config.toml
intermediate_size = 1024
norm_eps = 1e-05
rope_theta = 10000.0
bias = "none"
lr_head = 0.00436
schedule = "wsd"
decay_shape = "linear"
max_seq_len = 512
Each number is 200 + 30 x the weight over the matrix's rms, rounded and kept within 0 to 999. Layers, rows and columns count from 0.

# layer 8 attention value, 192x256, rms 0.0766, rows 0-21, columns 128-191
185,173,202,193,215,285,227,270,209,187,180,202,190,188,199,175,168,208,179,212,210,200,199,144,157,189,214,161,199,177,203,210,155,216,175,166,173,245,262,263,142,234,195,192,161,241,229,197,194,219,190,207,279,197,194,218,128,195,167,199,190,174,193,258
191,261,190,218,177,215,190,199,172,168,235,188,220,175,182,188,204,157,190,200,186,219,164,206,143,238,161,207,216,174,225,176,222,202,206,182,213,189,190,191,190,220,232,185,172,219,245,253,216,196,189,190,163,173,219,176,251,257,188,221,177,198,184,206
173,158,176,190,218,184,218,213,179,196,163,217,223,194,171,200,165,157,150,222,221,187,170,217,198,177,206,218,156,181,225,252,173,200,160,215,97,159,225,170,214,252,217,191,175,173,207,165,134,140,283,245,202,149,208,186,231,262,199,193,181,254,184,227
216,218,183,201,162,208,174,122,155,195,167,241,250,190,219,227,176,193,237,229,188,186,232,194,193,211,217,151,172,189,167,175,170,137,179,186,186,210,241,225,221,231,203,217,196,236,208,200,195,146,201,185,188,217,141,205,189,173,207,205,162,206,164,177
205,166,178,246,223,242,114,194,166,147,193,202,242,206,220,212,189,197,189,256,145,242,158,262,174,161,229,177,155,208,193,175,188,228,147,242,184,233,216,199,201,195,164,180,175,233,225,232,216,154,220,224,140,187,173,184,214,172,203,192,245,233,161,196
147,168,244,197,177,222,211,187,210,217,202,110,167,217,218,193,206,291,253,173,208,218,204,179,231,214,210,184,241,174,203,236,206,216,176,196,188,210,120,212,196,257,122,232,180,213,249,174,186,194,174,176,195,163,166,179,224,146,170,236,230,234,168,132
229,225,216,193,173,208,222,230,198,154,203,242,172,206,179,213,182,145,224,152,154,235,221,198,132,181,198,242,246,254,172,246,239,277,265,155,269,215,258,154,187,168,181,201,217,196,228,228,268,168,172,201,188,192,203,137,218,191,128,199,210,231,200,249
269,224,159,250,212,243,213,211,181,218,143,211,194,194,202,198,209,206,118,217,142,177,167,196,207,235,152,173,217,223,196,188,235,250,244,237,163,212,153,169,215,166,196,192,248,188,206,180,167,202,235,186,176,222,169,143,155,177,170,198,243,216,176,145
207,123,213,197,198,213,230,155,214,199,169,142,160,228,219,184,201,201,268,188,148,207,184,180,260,212,198,162,235,191,168,168,171,178,216,247,131,235,163,236,207,193,194,196,227,198,227,196,161,204,146,214,148,264,178,145,145,134,222,220,196,200,192,221
196,132,184,217,210,170,202,202,180,206,205,211,225,238,272,187,233,222,177,214,209,206,230,201,190,213,206,194,234,166,139,205,234,213,162,206,241,178,207,177,250,209,211,245,160,214,206,153,166,194,168,216,231,244,163,195,199,224,188,208,241,190,190,230
240,211,200,186,181,241,196,192,240,199,227,202,163,189,175,225,224,264,232,131,169,232,169,174,228,277,187,174,158,143,180,196,167,188,142,199,159,180,192,242,223,228,279,165,222,239,207,231,140,161,211,219,245,252,163,226,181,160,240,158,236,254,210,191
142,208,228,178,211,193,160,174,188,162,227,210,195,263,194,197,203,215,197,263,199,192,189,152,192,228,194,154,195,163,215,228,138,268,231,216,186,185,178,217,180,172,212,175,225,224,149,148,251,243,191,222,243,179,173,194,183,266,199,157,158,231,196,172
175,139,193,206,212,182,147,252,214,206,203,226,195,214,246,157,216,175,201,203,149,222,153,185,159,191,180,243,171,206,196,215,170,167,112,219,182,185,180,231,154,155,175,172,204,171,172,218,202,228,206,204,182,173,164,199,235,223,226,258,174,232,147,240
218,185,216,186,177,210,189,130,170,187,176,249,222,245,167,181,186,176,224,305,205,163,161,207,191,192,182,190,220,216,271,180,154,263,202,165,212,205,174,257,199,180,191,164,241,165,170,181,222,164,194,199,147,232,190,203,234,214,181,186,187,184,214,216
207,195,144,232,202,189,257,197,223,215,164,128,191,247,202,156,200,169,173,195,244,209,196,238,266,214,136,173,205,282,247,207,181,242,225,151,210,178,164,198,219,188,223,190,199,184,241,199,232,130,179,133,162,218,205,224,252,242,251,227,197,186,276,179
216,129,186,195,174,236,169,176,222,225,250,131,187,186,134,176,155,223,232,193,189,217,266,225,176,165,219,163,248,228,200,207,212,264,210,183,196,215,104,177,214,215,219,154,184,190,252,193,196,211,206,200,200,163,224,223,221,177,184,157,195,165,245,207
222,238,262,178,156,213,237,214,266,218,194,148,219,249,245,215,288,181,240,223,250,183,187,176,187,142,228,250,215,190,199,224,169,221,212,257,177,177,195,177,223,114,213,187,203,208,191,134,206,189,219,262,202,223,211,172,175,196,183,151,204,213,200,234
146,189,161,215,173,235,175,187,182,212,225,218,154,219,200,208,153,183,210,196,185,219,219,151,164,247,162,239,254,260,220,251,125,159,241,177,202,195,212,154,211,201,145,194,210,205,222,189,138,188,186,142,253,190,195,186,117,151,212,129,152,198,180,225
243,199,234,232,222,246,221,234,211,212,232,189,224,233,203,171,155,174,229,257,185,222,186,186,266,240,247,216,189,191,203,204,148,252,175,174,235,251,173,233,194,216,181,178,149,187,190,207,203,236,240,135,259,226,184,200,217,230,221,208,215,235,207,223
196,234,245,161,178,206,131,159,211,236,191,175,180,190,220,209,240,156,198,140,164,216,199,222,155,196,218,185,140,227,255,208,188,178,219,146,237,175,171,161,233,174,181,266,157,190,223,161,194,199,200,258,193,184,223,191,162,208,157,189,222,209,166,164
198,198,185,154,142,217,194,257,200,191,149,149,185,212,198,199,200,149,136,194,241,148,223,186,200,221,172,206,218,211,183,169,178,193,223,207,149,178,214,143,229,154,189,263,216,175,227,204,148,194,205,192,202,240,238,191,226,188,178,163,233,197,150,230
259,185,218,198,241,168,219,208,202,220,181,217,236,244,198,185,238,146,242,188,278,215,228,177,291,220,241,183,222,167,196,181,224,174,217,201,159,155,229,196,179,181,232,226,185,203,236,191,199,211,209,275,241,263,179,214,96,221,222,94,179,137,230,141